python train.py --n_layer=15 --d_model=640 --n_head=10 --n_kv_head=10 --head_dim=64 --d_mlp=2560 --vocab_size=32000 --activation="gelu" --norm="layernorm" --norm_place="pre" --norm_eps=1e-06 --positions="rope" --rope_base=10000.0 --rope_fraction=0.25 --qk_norm=false --attn_scale=0.125 --bias="all" --tie_embeddings=false --parallel_block=true --init="uniform" --init_std_qkv=0.0177 --init_std_o=0.0177 --init_std_up=0.0177 --init_std_down=0.0 --optimizer="soap_variant" --lr=0.00326 --lr_mult_qkv=0.5 --beta1=0.95 --beta2=0.95 --lr_head=0.0141 --grad_clip=1.0 --warmup_steps=200 --schedule="cos" --final_lr_fraction=0.0 --batch_tokens=262144 --seq_len=512 --doc_mask=true --train_tokens=753700000 --steps=2876 --dataset="wikipedia_en"
Each number is 500 + 25 x the weight over its row's rms, rounded and kept within 0 to 999. Layers, rows and columns count from 0. Numbers have three digits each. The size before them is the row's rms in percent of the matrix's.

# layer 3 MLP up, 2560x640, rms 0.0631, rows 1761-1847, columns 560-639
104:479520524531488441518498497551509527483533540522515498497512505504459512552521527510508481464518532495528495508497510489522482505527464515516493503507466496527506481524504478513490534509501485510481523511469486506478491490478497490508501510
084:474473502492534468485508520470508463501494542507449470469503479447441539502485485513534482484541526463522488480480538530474496536452490517530507487510560489488503486498456483450469506519518487497541507455503488510462490471496508498479490463
102:439489482489546501425437521503509548471499503514491493516496471497479511498457531498487527508493515489533516490535469521542529519465498518494461541526537509529503500504488502491522527501455512474534430510499515442494562501468513524505436498
103:517447515487549546488500525517545509521509529480525501463473501488499494505474501513521450493481485483500497517444494504516558478534483529502494527529527486526497512533543554509518513517482490515514526467493504508529493489480498519515537491
098:484517523477552529515508493494495524499474548500486486464496480501494486466513532542480536477528501463502508497501467545487520487459499498483472488473488530510554504478481531471447480491522543499490468471539528503442499485538517520490512476
109:522503470502547496521498502492473481509505470514503507525502521464521490533513469460531504481526536533517538518527469491537492530489494523523486489489487490541506522516489499483489535460499502490512549535484476453516503502529508516530511522
096:479525523503526465493529482515498531481455506492527513528531487519496498511498547468486470523477487476491483514548482444465519529501491524511463495481533510477477499529485526519493449503444536492443503471499543490464503456481500497508442501
099:499520482485524485506518515517491467484498471473540490508476492474513572496484458527488527488482534471510518471484526472524528521523514506514498540468485494524497515476520508530501486503453484506477544489504458519521474505464433525525507498
100:504541477476438531466479455507528475497494527527550517516487518528465494488510500513492466518479505532508512503483512492485446507559529533503504497504528483502497507520481523475525518503527485484475514498514537537483549491518511513497514477
088:491467528508483483499470475477528526474416481501531459531502499483508521461552500530513480477514511509512533479502503494435531540493480496538480497538460494464484529495495504486450490492457456515472486521481501501510461528502497470489520461
106:493484507511524469471555504502500494538498451510495469473508458507476521511549465471512493515519500468497505521510497532529494485484490474539504502492523469524482474489484519533478505534490474518455476483507504466530492483509505513526477499
101:493496537518514502504508539470502468474502479515515485501462503478474501547521487490537505561489510488458511510523529473532477483460480479538504504547503484508475476516462465500508525499484463498513490577509496523536463524495497512471524478
104:503501501492468509506503506516535510493535530501504459483427508482498533519474549570466517520502470484519509489519511535540511508507522568474469485506501517522509499523489504489442498538475473499491481493494483453573489479506484510501533484
104:477518495504476495554490488494499496487547446520488539488513513452483517510524463504554490450518515520533511506473504544536463524489454474554488501510502484455502520492452505542456494509491486469511461513499501488523484497519520486494509489
105:479512501468476471528495491542464447532542501505541524491484497509470504488504484505544502461473530487515555516546485491496513519501472499476439523507478491530557506507492471548541477465503478480505492467487459491498500493497497520490456447
099:464477451538442513539531481524499511527498516533490513468530486519497511547527444520529544486483482499445489498466543507523490507503507511527526511520523534474470509489512502518467501504485520493491485500490556520494511523517475492487494492
112:515502509467506525505568562489527538514504468533517510518526489471495536485498466476501521507496494470530519496491438502499480486507452504498483473500497528530501496512512469523487499520511491513500508519502549504497520486555461470514544477
094:468495536508480516502510481503509497459480473473470494521477518468470454531490468494483493514483503508501484507511519522502452471506493518519503527481525503507525533556472506545497497496520480488469491492478504487519488500472472513501479457
100:500503484480514503486524481467511526495516511466491513537540460506444488518488531506484521476460465501533528506471526506519515515526534535494505497481497522481513508481491530491488504472508520533492452510462507521499505512521506543489472472
089:477536507527486466543480468458510491496501464481504492500450512525505477505501499499474494483556508485435527506522502507481494478523495522548503508469477507553457521478516465524477481463487511469524489533499488419430493497510496515537503503
102:472482510522516492470506477514489518484454532468460483513531504512494517510535530577504495536504500522496509522546518493483503485439500534475501467528483436545485527483505504525477533493497553507481490494550517464525497551497479498470489490
102:512516495505506520469493496472472527497509496479435420497486484499489496548514485516473509466496492468478530519459525496490518530493498486478490486515501488456535519502500499479468512521525531519488458532463527479517482530478456540483513483
108:465514485512488485483509490532478499540507506509530469503503475497545530497473459471533491492500472461463534473506535519528480505508491487448480462467490465474555519496460506519520501546472556473463487488504524510505507518510499511476481509
097:469537551505529531508469516515493472517519482502491499453484452511486504494522493498514461536482463508513516496509501535528546504526528490547467483507499485507507525483540492485461479455504516460484526489476480460483464512496450475504513478
105:531484493468516497480476492546544473564511458536523539500484479448465500513511488467520527500487514498471491514473510518522484508482497484482533490491474468505475461494454475490510477515464516484505470459469512473476473502522499501443530495
108:480467506474485507495534511486509499475508468466500455511517500532499531517513481498525473509460479488540504546538497487515476504456453492513488514480546457480534514478469521489507489539503493467488517454503512494490453494446515496560490532
085:456485482456464487447501514537499519545517498512467554496508486480513506480507482512513496435446497468482524488516540495517533496522529497543535472533498511506441508487455535516496484455523528487539494499495486503475511526471477503548529492
099:486469498506515502514523522500536474502499487488486483504509511504491516544469512485507517488483546514476498478466492489488487507518475504518530508482509534493511534515462490512523515534522529497450517481445508488466520516488510468494506508
092:496541483435437519543509508495482480527534494546476492516458514484471512499512487532499496511506497520507541568505520485511519522529485533514447466519542478498486454493513508512509483474493487494527479506558470481547501517512434502490506479
099:502558514512460493510485495500521499479481492517502529480484481533527559537474494482464496509508470473482469534499509524487485540495515513481500534527504523511519444488542499494471491459441487552511522507520479521504501497499476512477550452
110:524475556497519480487482497468524511488576499503514506517492520504507525546512501498472465515496512504523516475512532460516487521481468484543485566471491516529482513514482537557468517447506503446435490477505475484520501490532466499591484496
103:504476507496489529526505505457503473509507474477528471510523467478532480503498495522485487475474488500519495515476505497506492495483482464474501498467532493485533515468532521501520546496521514505488498518547495488535486521481528488502525511
115:483488492459502503512509454502470485464498507505524490539529492524514526455475445476491542498521487495478512493479483523523504538501549510488483475499529469454517501477513490475506519502519509521490524514521499513470484467487486562475487485
116:493466540478498508493513480524488495494505515488465537518521510499467504558493496460459520463542504449499535457513501453521493499521525503513477481461503490518473472489513440510489492475545466455465528501502518547474460523543441493529484529
101:529572516470520547486510504467498468488521487519529540469523506533495474479540493507463526459506500472501505494528507456496505482499476521496550519492492483479483523527515482505504489481535483528495477495507519481496452492527500496508502551
106:481520478487486521517569509472476516478486525491501485522498458483493468501468512480481542497478501478543477493490514511522537513527499524486529478490528501461468460515503517482516499477499473525505519529479545488522458528499510479495509450
107:439529554471498471528470506510537514548500530499581510512508473517492504510512515510500504492514508451466472467513480493469510481480487553498469457512498481528437509469504499530491498477510545502448465472506522477501491500521494516490512492
097:480518499548481508533515547523485514538518432498535483495484502500448487475466463489476549496518522498510474503465524480508466486492508479486486519519548514478504487442508483505549499503483497504488487521488446500506465536528499557493486471
094:503499520524526464497545508495468509478452531502512539542493471501482515528501502529505505496495515477488484486471535464475495487551568534490478482531506517536455499502462513469492466522486543506502500437515499502480491538453485467471505509
106:527565508505491449480495488522514516485474528472516455526529521506505566499496500492496505574475506483462491497488524530494499490460508531507482546503448463477520519470504510446488515524506538520501462513511477470509491513510475459499436471
106:490496488513499472470470497473537520477523528500525501493455544467527518509489520503501545530549498490487491490479506502527488510525514516499517472507505488531552466502446562505482441510505490507520550518483510545547454529511482498507553538
096:504484527526504505530489503506474472470529519494505486548523510499514549494486510480476500496512491529506465491502467496510498485470475514477472504494500505463510514496529503515514516498471545501502539557486472497542535524498516482450489557
098:474527467515478476491458499501477540484441495524520512509532512481513489557522506543492555527445521486502523534515478459491480526501482482482519484463537552483500497518461477491556493470462509465488462540531511501492505504540457472523455519
088:485517497510502485459472482524526501500474498462530519506500489475484501542510512498491506456510500479495468527484502504488471502503479490469489490481538412501494498516493487461459480515497499503488503500506492514522552479485468488520531528
101:500541533507482507509537498491509501528497498518472478577479529501501502523483488516561504491508500498457523504459503518524523496548548483513522523471477540515497504511493482486456531513522494502453486508441514535555501533467493526544507522
097:480526453534509516521491492480471493490509494505486476485466493493500464520513500483510470509490509511489480474529489487514474476536517482486493497485487492557479512516482513493534484504477498481488534543483506532492442497515509461470497548
092:496524503512486462533501520458495497466493456546447477519487531540494478550489485502470515506507523517524463489495497467527505499442535521530497548504511493489509517489545510529501502534503522515496458511491450478510460527518517465514496498
095:497513456520524500510482500490530484493512505526482501530514518512470495498487495493432489503508497506549496502531459512487487509524471485510492485555510521504485447484473501483518513549514526501500528479452497539520482516497464494475489512
098:488560477536523504489538502504478501527487473503481534521488468490480521479529527467519487499477497481505530503501518470508514491461461519518497521512518527465493501475521524511504498513509540480518484478441479461495481486478533494498476536
098:515543506527466473485483516455506510513494524493486491494466525540454538496474491495452495507466480502481510510481521523479510478504471532453531506533449492514442477516465482495497497494497486499521485497530495459472521503517491492495487486
104:486506505487483503500497491476428510472452507481476519457525441460502532493492506508520495517493497470495464537517507507478478539519520519516500522549462488472498507514494513481504519517521501513491519483463507467514479435525498525514504544
101:496521516471546449473505568459496465484516497473524482475499510476520480472535482542504518529580478479510514526500508514462528446508481543513475509533481489491518515512508492490482541492506500507529492491515479513501526456513506489482537524
107:473493493508524503474526487507497522504506520492484502530510523568483513516464485502499535488515515481496489529500538452546474479467525533512461557518491539495509500466511498467479509539551485506488502489488562501516469492507462518512517521
095:544559510471517513487502506550479529519478485493467471492481479489536500554499540500449476466480444463475507472506478559476491472499497508475483488487488502512496528492516512529513477518512490479506502519492483484503502479496486543483513504
109:467518521452478496492448482509544525487479521490522507449526477496520539518518498475503503506472475505486488488526487513499512477533529481501469492539542513479466509548516471543500475494496522518471501503479486521539508469505499503516569513
094:513527478514533516464497506485472499495511507506499491471475519486518486479487491534469507488505489486443495488434516502519460537515483500507472453517474489527493493460505507450511503528530518503519472517481510540497478443484487515486457521
103:526508523483536571518490486469487476520507532460551498563542463503517487522463517482518500490473478453511479477467478527519518475496574542481504493509504528514525514478533447487513516470469454478506544566507540503480477482462522503499473493
112:531462544498551536478528479507489502521505486494528548488495478524501494473541517509514516480492441550510537516481493506540487526490508534557496488507550539493447480469503503531457555497511526523537529499498538523511470505437490501524477530
102:492470457509490495514554512480446479500498496468530513488541486481457506543534485421455499527470514458521479472457557500479465482498500480516528493507478544476510495510502487508473504462486494512476522503474519483507485459504512524468509490
093:495489522502499488501479544480457476489543500495458501530480523541486453473502520465538467498511528505476492502523477503481501474507527517501494505484493489514502470468518505530488478463498494532528504525467467508545482535480464491490496551
098:495501509492485505520494481511513514488513529546476481536571454530526473556510501462519512499472487484478484490506538480485463522507499481513458498501505489484503529512492470484480467507493488527469504512505470487481504521473507501493509435
099:507508519535444525539436532478503526487517493458528453528500524507518496495527508496517513546492460501473509482518499480497493489455482530523473492476502526481515505508481538516535497528504479436476508437555490527502521507483480497487504524
106:512497502470493536488492487496488517529496525517507536515517509460508542497538528534463505469546508470533471497474517535511468506529509503454530511468499504507538547520465503472502522499516494495506524487498489545457526537523521493519435482
091:439483547469479492514464485475460510493457445511444477472531482496489498567470523507495492478490490517501466472512526507477518514495502518491511467521556507522524495478481497503507524531505530492490504492511477486510493472509479520468454522
102:495492516487513506525442466517487516517506515453499549506558556504462483459449507479464498446514504446477484507498493523476503525516497502492513508491493525477478498442528510517469469511485537512507499500520536501495495541543501485500509507
104:510526519508478493531476554525507519553504535491460465514489518482459470507512538475432532467481540466536480469516491503510512423457533532484495480521504466478491557476541536494518541509521490537501483497500467473484483467485511501547482491
100:542509532495485487524521490491511513489487541481488422529497451462512536503495475536534500489444483532480513538507499495508486506529483504501501484514467481469514458504539519484478488505456500499481519519457500503479463479523518507474516483
098:486506487468488508492470459505483517491528461484489530492570513517519514517491485467492517474473527524465490475498527486491524475491482495514590543519484534466478494510545527464500486534527473534458504498507469489503516516492440486511482514
098:524497466481459548506428514491491489509506490507457534484513501487538489550493490513514516485493487467547470465520499512486549471471483510514486510439475494486515496471481512490540512531533558502466482547493535492523468503469481518535492493
105:511505507522492512501470516482566476508503537491518498501522488520509517535450458548484515470548501456525523547515505541506514485470521528498476507495544455494504486510496502500488580518553486487496526480518494501487503529481547493501465471
111:516491526494480486485499513504532489482536487531459508467488550525464522454488491512506477440523516477489512519509515474480500536472503544533543549529462481512489509479533495550491499487493500508514533467505523489530480500483487491468523529
108:467511489520498501494494531497520521452479522461536481515482501457478466523500500500516527515547535486524505442547503488512480534539551482500488474524521461530500531470493525486538509518487512473520500548511517506493492511515470505537457514
105:534525491482499500491530492501514534488454487497513502518503514555490459492462487490513571470468482510493491540504472517518514507456493493504471504499492486465482509515460509502474486457566518518494502468531526532533495518485504483513513499
144:504523518500481507532536499490472427492468469509491536502514513489502490512498486477496509503523499474499501564489501503547438514511522528486474448488484451493514518504509483477483494516502468501516491483509546543475496491469515509451529484
112:512463507503461502497515509491457504498548489490526516508511490485503514470536480497485504563486515460495505470531470556506475472515464529497479493545458480464518491472537510478503499508535483504500487497550480481531499547500502482519517492
112:521530517480497487508546525474480538505510508501512530524481514554499546457479437493485511500557515508514532472511494533503519490513517502490516532494532488502527500555502504498460529471510502503482474493503487463462502506512561470541525471
087:460488493494467467463500488548530499488493491486502533554505510560464453500491518508501522495468532478487491459533506473489476527458483499461528512555493508455480470490461499505493474508482447523465497490471460494537508486486460488515530504
108:504452518489517491551468505495482522497484492480543487496542521491517475527528472520458503521483567498509543450493504480489475465511480494491529505521463498513503472529528542511484501505498455525478453485508472533510514507487518504496511473
098:502507507500505503470514501497538504499506513532484482478525501489480485547481484501513508501520462473491531527529537510471517441531543501501535487526493452524523488545542535449485473494538477450459523504513544544480469515518530485484495491
105:508523494486477529521547504520540498526494492505508491500473528474545533496511532503474494512476526491510498527515504534493488534485521515518470493527531465483472500441494533474479498524468466506484500466514481504533491516447521519475498504
127:572482447472527501546469508466511478470529466506483479472500510513509482536497500510515508460510511505535526482495500507450460524480531496490505521520507488464462483465512492474482512494498478499483468502442513498502482509494532498502489532
106:498471496511481493518563516512517476489500463531509501493537533518502498498496500517516477541490492540497500490527490457487509529470485536521451510479480534476487526483508503445484508487493506493524523486461494452474509467524489528516515505
098:521522497512488506540521468430562518520460498471474510512492489490476518502517491523504500506535486536544517466493497495499528497479456544501474511496520493484509527515489431505498525462518453539501525518478507489517527538495475516477463504
091:517521501454464500521542495528521472558531472513507499548503468473478497519517510509482461521549509461488532550522540459523514498441539501510471482498471507479493484491502524529465506538492508568477474526509524523499502490521476510502523496
096:519504558507490488497512480467469534516557461478526477546478518501493468498474468495522480462460473476476474529486502466510457469480506496476468494453540448514556508466520521482473517495532488494482490524493541539499541506508490523535521531
102:524506503511500509553529532499533530476542485474507501524489517481530517512504487495512520480533561479545497536498529471492505497491471543489487443520522535501503513475484481512471461502496498526477517521507534477460517525516462458546464510
101:524490465404473495539496503507463472470553524466511494521531510488492504542502465498522498535492453435523491524441499499501510467472510493482475490495505484559538545538477504494519475495508512526474521460525537530503460466492495514474463523
# layer 3 MLP down (transposed), 2560x640, rms 0.0612, rows 1761-1846, columns 560-639
109:488475501452460491492512478521473499479479534484505505514490497485447488517510515484503494509524495464497499530552519503517526500540524481506471493460514498549507470502495465468511459485513497535474516551481503548512523492500457467498495492
093:449463469471545516509499506496512555490499505499492522545506481491499485490476470472494472549477530448483550520472528475452484526492516529520502496507583459471496535498509518485514472466493477511506503525488461503501495530493490551532501496
098:496511525508482507520500519536562455462506496521482469502550487490515507472459475497484507500480497524511550491472520520507545502495499515521493543491502475519502483492466499489513522508512511519530490524495472513462538530499479525485508558
099:473541493498471455511483494545494453475462457480471512544518470475507521520488473499492510512483481475512471520538505514463489501474477503500530507460527468486464495462464459458476475539468522555487528497523522484515477518496503471511527515
102:504491486490547541485497488501486547465452536518510515460511490454458513460478522510511534479451452522529500469513529515463528480517446485462454495525490544545519469469471512503490520515488475496489490506445492475486493485524545488499545481
102:495463528481495537510507482489493508476508525513488471490506485507504473497497505522497485500468517553494498439525541505474528521454478480499523536498471520469466531466516474476499552454532490467481526498503499451522485486519486498489499499
099:477515504484508519531508493508516498519463490491483454492499487478551481496486488480533508476491448521535500484516527469518480523451491530535525510501536479460500501485497494452498425545510475482460540516514469538513495515486504508514457533
099:503476486479507478512475505483512516492512453473501491501461483487461502547498506500514488534447463536497533495481492483525537476494503507494521470514508498460533499530518557532479494499498530502502491471548527432480550457501498534528513520
099:470475529533518500504517515486452472498516510517448512495508537458514495483516559500465482496479492484533493483529518520491486507515480509460492460468499473529491480495492491485488484474475517524498494493512438516522490536483493505469483489
098:512512513470527489457510532491500477474501450482465484518512452496528518510493504496464490502507479492534557455457478511497578466502486482512496558517457518432470480468516500494469497586532523528541514537508505505477424475511467485480513476
099:509469516450495495535529521473486473520523505522523514479533518524542511509501499454518493498512504466486516498501525453473533473516508513506546500485517494509505487457486521521484473505523483508517459492519484464486482509512491505488451532
100:515466530470539472457485519484467485542497502495524486457490514493500523486512487507513510519479522500455452489498501469462507498517461498493479521477495494484487519535516482523501497527490527528497472501490476483556495506524522542488521482
103:530489525471505518494520511493504514518466494497494530492482496528474494524493478565526498502532522500495533510496502485506479519456533489521494488506517527526460520477488455498501492504470487427489524489513503499435466522503501499463500484
095:463502551502537509499498543512459490516486481514473530533481491529532491518518518524475472509516504533475508485513499502464527495493492496494461479531508493518492500535531516486514506500536482449498539465498542491443504498488493480493470474
098:500455498504494504491511537504475516488460501489508511517472476490514457502495536461505482489513540462463481506547490510495514444494482520498519491488518500497501477553476481495474473535540476505481541523481448481523526493476496515463514533
100:508477551477496481431491501463497466502501502458510478525545489497491474540512452507471508470499529566523496480481477481467534507479498468546513517481480485519518485498515553515484537494498465501515523483515529443487525537545507505531529507
092:543523534546539513525543542494497551512528477489522492506500531489484541482480511551490510553507526508477531486504532493494495509530468488508501548482525488487489512474530508492520488493515509499499449526514533505480510485507496462514552482
096:464499449496490511498500531531572495489507481473509514520521501553475498528494491492489527488502482480531476488531517510477528465506479482501532515509461485500504495471492476498522504480493482487491469527488483514487510526485545509502489473
100:540468491555524483499504521520519507470444474521439491487493491503510516483508504531561527483469500441482455489525494482500507470504549507524509502504497496498468457488476470467463464480523485549516489499543500490495506497482514489535496500
095:464520497499497539514505492492457464541471447508508466467466492498523503481533489508496521478508495514499501522519489513520513471500498481530501540472544522487492513543521509481527529484505530486481502508511479493495529474517456510522524505
105:519487527495511476472498555511464508475511495478519518520509511519471493492485537550518481501522516491481481503456561497490496471470472494499523468449488512497480486554505462488494552463490512451472499466488514519456513477489495487497479534
100:482541516499455494515474516508494509519430495497553507483508491499536487503511506490499535516502502514534490536540469529479484466522498502514517472498526513516482476466499512469512495558503475500494507490497491460517497490508532512507487532
101:537520517519502537509510470486512521490514483499518473519521496488508498503496506514446503539492475494484483501494492509498469492498514469515468498486501521467487464540536478497482536493553449524532481534537460566491472522506524493495500507
100:470535499516486477469501543447505503542458471523531462517502512562448496500473480472520497501496528455480512501520501486511540479476512523512451526440513486503524522513463502495506487457512517484515499536473462460554515503518476534429506477
097:482527529523474515500522507496512502490497523486474531509510536537466463480465466496472512536504510550546519464473537484505516488543514519491475513484518493524530482468520454492535504505493481520508519546476523523515517501464499500505493498
099:484491508533457486466523498485477525511447458518481501516476498529515521488461510530508518468522541498475509519472507494480507502450474467492476499503487509475497530496488465499478475500508497498518506502481493524481524509472492524529502488
090:500538520521475509481481465500517477494508514495528489487480485451520492508491491490508469493482497493499492480499549489506475563485495484523519486488473504523512527494509494518509475538500503475488481529546506521463532529474457534492531472
098:464494483509493521490465490513485460517491533476519526496498560503508479519505488525487514502503496502521531516485474511526493533477519498499464487504511495510507532455484517512508475496494489510449515488453510486529481540482451557509506514
104:502520498512519489516491480511503479468481504457502514551530518555488552510477452480523497459528495507529482535518481487484490468523543487531501508518480476513496471535494487526499481485493519469510485498530534517541525514513466469443461472
097:539444449467509476545529510572545539489507539486507530466473510507519518542536500499461480503491505516474542484498582466469487528512494525489492495478473510504523521480498497538498517478482501499493499489510484433519502542499503489501525511
103:518511518553505477449499487500490521523485560496505482494499520490459512478466497464503477518491549499507498493503532434515487540517478554512513494507465505502526522496454491501470575441499501482503496422437478435485494481531530460530492525
100:539520493527472476522516514536481485496499526467485502498523518519495502447506528494507485467488495526496461466475503519480465463462500512516539479498490493488525525485475496535434474516510491476499534475512482501456514495541478483461491518
101:508486516515535492498466509425464535469506487535500503535524521470510511490528517510530504528490527464490543507529469501518495522528528482476504504492470489501481471482494513474529504514537517521566523477476436487496518489551470487505496520
110:529486523522529506517534498520467484510526482531476492535475484532494507531462484506499488492493508472522470553473499468456504508524497483502540518483459504472487511505503477511510527492498504491468506495494471517510535493504486485555496487
099:520503485507486489504510537484477481511530498507495525481474522507492464463542470506489515508518495511469513498520483474493504522464536509482501483494510544506495474529490492491507494528473518479455503527515520476482489505473497511493443530
098:562461497497468459489486512487533479520576490502468520490550494486491514519497496520459476495452538484533470542501539471521495515528497469482513522514507478498513511475497510476511466456502492454512521494498462528525507511541481500496505462
108:464495522520502503496506493466529506507461535492513520502475466522542488460520483509526517494516477485448529459532503511482502502502507503481485568499477504458501454467451481524481434533529507533491491495541485516499507491492488526495470508
098:534530484461490519516495505500485490519522453443495495519484519506518508559486487497506472498530455497559507533524474487500501510507529463526491495478515456512473560523506479495496511525510502481507499513494522481515483584534468485513488500
099:521480490479489484507464456500497554556492519482511516542466456494516527498537475460494473502490517519466516484481485497523494527510524512513537542510542515519505518502522509482483526513457495488538491517495453487510502486517543480488482494
106:461499511515501456484491490491515464538462510514521516528504497507515479496520521503512485489486532496477517495471502500465485501489464453496518507526508492467513476464482513532495508473464509527478495502489512542518507488547490477486495543
105:532492495482525513516515482476523488486477534467504506482519498487488456499481527520514487509501492504462531478481513450537494511533515514458508498537547497500512504501470487485472483475470495484485506535476494534493511507528453522507487446
096:515447478498516505471505490516494514464496559523505486537527489445485508503512513518455509512472503496512508468523521482525492497541461469468517503482527490502457510518501495490497527528490508494526480511502488507504512460507473489456528461
097:529505473540459551499483514512472510472528449473442477473490475523497568497497503531476511444484495527500510504480524508520512482523473483475506478514496465527500470534498470503514519477520467516487533535495495536488557467486526486532481488
096:570531550519468503501517528437517522501531481483526506549512556468491511503498508501510501506514535454481533527509486472459515461556470529458479486518479502538471490452572475468528518517523508512504487476497479495488494532517469492493543522
096:480529492496504470510498439469488487509493540514527515506510425516523514510466480541455457507507505548471537532518539496502469512474521507490476470527492498522494475499501481515487449464552482513518462496498537478493466479487484515467506489
101:455516488485558460463532503478512476526505503489485529513497518493501479518477503553494500473484493552512533483456516427527496499532476512531494469493480524479446494466526524496500503490523481445539487468513494527477485502520479508493512503
102:476497509520512521520499476508500483496475483501522487512568518495493501518487535500468453510464514501494503481491519500510468495475519521455495526471506479479507480495548542504494509532497521510504516489452495475513510484493436466489540506
104:519484525516512508498474468530508518500471567472504477489517547480486500523491473495524517490487497511490542544495525547510485478520487499554494508531484505484536490514540500520541526498520530511451533521501480549508550507514486522448485502
099:501472502506478473554557507467549515496559511508497575505500453449510468481473500544480555514477473530503548456474502521483519448538474485475499475483522511461469468479481513487511508489519512472515528512510492535505503461551471494491519519
095:501504482491519484486521562507552468492501488520514503526539493510499523526484518501522483431498513501478493493499559475539476503509462522511479526539525528476497493541483527460507531525527461530513497435516488529504465504529501459505501507
096:495480507468494498465486538487498490483482540500484460493517485482482505523455549509501422504504535447506511481458504505513531541466499510479480495488494484460497473506511493489518514453484493485543499500463495472493496489505534505507510481
099:500538529475520513508500462474481475477483522514492488492473475504502522508498524482498519500466509524482484479517497481498500517506505492470546555526469476504512539489544464489515482504499538510502541485515537418508515498504460556527498484
100:484503521529499493511483498500491454515500482532492539539490482519494487549471516509477502468515540485523523551486522495490535504486514507504504477504484492526463488524501482493492459541518491515505472499512481512479474512504563523487518518
098:528487526513491517467542519533475533521499490468468488543501463490512522526485481506497491471449452486477520481544529487479505477479514504545474482527539508476535515538541459575545460506514490496464517514456541490503488498518502507513472548
106:499515493526493501487506506491500451522496481470467493473451471513472454498485467512531460514497473563491538499435491484533482523461490494500475540499483496529545504464521475517468465489495481567475478482519478459526497484503501480532534487
102:521483516534508524488445484531501524500527486515450534489459532516562490524481514509500497548503500474493502528548527495522482512472494505481490481479507519495522527517487530550475554521464441526526534504455504504469485516442504525498515487
094:540460538476477473483478499486468481459468552528473473481536461501509507512464460537489496500437509526511468503516495514529510504496504522486458505509508501486498478491480531495473495520502500488468492484522491512488540474523525548463464499
111:473515518518468520512484500526517499463539496498484549482518480518525472470545544491484494528516520572536510499506491490504516514467452516511490539499462513507507474540502479533496523518535572502517519503491480499513519519473479484470535518
101:508486514483557493514485475522524477540520513488497513489472496558535542472476530502530464502479499479535476502542542482479487496528520475460444520522503490520515530508512493527507489503510524516500532498497508505500449468505542517513571514
095:504465522505472489482527506479447491456493511460517484476489482509480516520560488496515458497514558475469517516512552519483494496501508464523513498501499502502512517493439488520511520475454477481465466517482507518512501505515495464490500488
102:477523461514464508514502504483527515441530529528498510507494554493533528497492460505515532470471432473482480511507537503498504513510501450469488518494506465473495508493492493524495491501504499497520510473480565495459506512448455462510482525
097:479509512500496491490473497464528482456473549535429508438520480484513460508516504475469541463490498482510471522492510477455506521475518527505495512482458500491512531520478489436490555490494514496522521527474451535517486504511533495490478465
102:498523535530509475503528488511481523504499552482515441469537468485515512498473478557544502527445462549492506513502503510465529496528524494473541520510551494527482506479537534535474489523489482473518475488514476492452518500531501481503473477
090:503475471488510443509528474507468525498506475520515506545509493494514516489493537507530477491525489465492500481473533507495535512495529530499454551488497508501515500500522520516488502497480515504464456499510439471486521509550524484501526468
100:509504525536474507474515484528486488548467506484481511533535494529513510487528485456496517456524472502537508493483510520477522524518493507527498479484471532457497510459462533544531493498506531503527465488473531476539479471490491472477483530
098:480475449503520495499532545489508502541505503492466512501463468517453532493506544485454508522537511506499465494525528482481479509483511491496486509503500565485515496501496527503489543488521528512535481509482487454502525467513487457527507555
095:510453538512542543510492520540492510500515529536497484504480501469491505514515444448481472474518536471510459517508507484518493493504532492486475495502466501484473495508468488518497492554460483541523492481485462483535467495514511508504476503
096:481464502518540483470503489509470480480498515501518510510517501531477505497541532506471489518511484513542478529490499472525515536519489431544490508523512493515485508499508502512520493517476534535465522501532524498491511489489478499503486510
101:537478504505456526506505490525525481492468443528500505538524499482486477470525514501482496551537480492506507507485506510499545511525497498460486480509507480453479548495485563483537510495497529491489510485487505516474497523529532519502494511
099:503475503508538493467476536491517464510502514491497527525527493494515545518535493538500472496485548486480480503483483491543565450468521500526474490486470511481507472507493502498500486503525476507525510460505506510559546482507520490459528461
108:515471498535477512485524478489514504477525507488479524531495496513512499535490464549465501464476525471445499523475491493529570548497457473459539498471483481523465481522482500504499481543508503530527520503454493465482474487449502484460499485
111:553561530501465488498535499520504494498434480456533489495485533550545516515487474493512521498502538486521523483449483499492474502516476488522523499493508464476492461475504536470496514517495494534478511514483533525522506499500521520468495511
109:501526517492517495492506510512485520522489521551544492525536532467522488504488520475496500495503521502554511496516497525511522447483549481514495491484458507533532510507529485511493495477485491443517514543517506482533511489526527476454556456
088:471503504511481494522500489503459496508481493501515518513522507531457492502480533462522485500510492479490504515505502472526469539488506497537463556525447506483516493512510486503496510438525510517531503516472511477477498488495474530456489518
104:527491483517542503454573457509442511557519492500487507524516502512503525521542483487472493499490502546480481478492512470497471499550477456556493481553492496529539486481536547458522499489519490515494490498510512501525528497482467523505504544
103:490501552528511515483524447489491497457509540469518523537501506539481470479526476497463463514510478506467517458437495501478546523530524475475522529507495474485462499514508465527526493499535505490527485505472483533463516520468474503539460522
090:521520465490487515517485485482426520518544504505548494483551503493451503493490500497485465502521546509502533499491453522441538483509516476502477499471463551510522466480478513515506542480523526492565453506494501473515452493518526440501494497
105:488512477473487517481517486484532509559497480487474502501482458519489497484543481538514471529507517473467515476497510487492504477536473467515469517514501515523493461527516544468541509531509490481515550470507541459549516508548553522448474552
098:512478481482496500515484514489504503504512506524478466520490451500509501495460532542499508511489453483492468496469553448460515513503500472503498461505511498511573482518531531425485476495528514459514485519517452490491470512503524477513453490
109:477497507512540508476488470475468485514510489547470493520502545488486468501511559501543496487513508502503487528486543454539559454506490484510504449536481502515460488541454489518488486509493502485484509475457532478503482495519489496519469516
114:479485487504500518507513518506482482465487508456476521507530493470560496449507499520471484484518532503545473549524510510522495505506440497489464508516504520484457491465554433482489535469471519478507493483492534519501545485540477489503494482
099:478501551483517532484468501497516485504533508521492511448528522474487498479523479515487486499488524492491504476486531538465518496546451475478519491498506454467512457493500496485518492521505525487481524526518475504545569531498445474484553508
100:514521513519487537516522478513516539529515482461529489531503484509479479507515529506481473490535501478506507482479474486497525478484499511508555513468458507511495535510495508483523459530487500494510508488475493476442467531472465511518499501
093:481474522452501510491511493518527494487460532512515481508516505537545493507464544521503530472505469487484536501460450485504563531499557526532513514530488485530455508482521500530471533549510489501501493542495557516503485513503537498479519493
094:557504525524474507489454466491508556528480459469472469464491511512493559517492475517434474482504482548520486457506508457502499466487503527500459509514488468514517532520522450501513497516494425513526552500512496461503478481537491479513519460
098:512484521475471445543529463490488464537496534442479505495511499487470528520502509493457468472468458554459547514551499487511526497511511472491553517499476526488519448466525492535527535489476476493498507492498527508462503485507486497507489551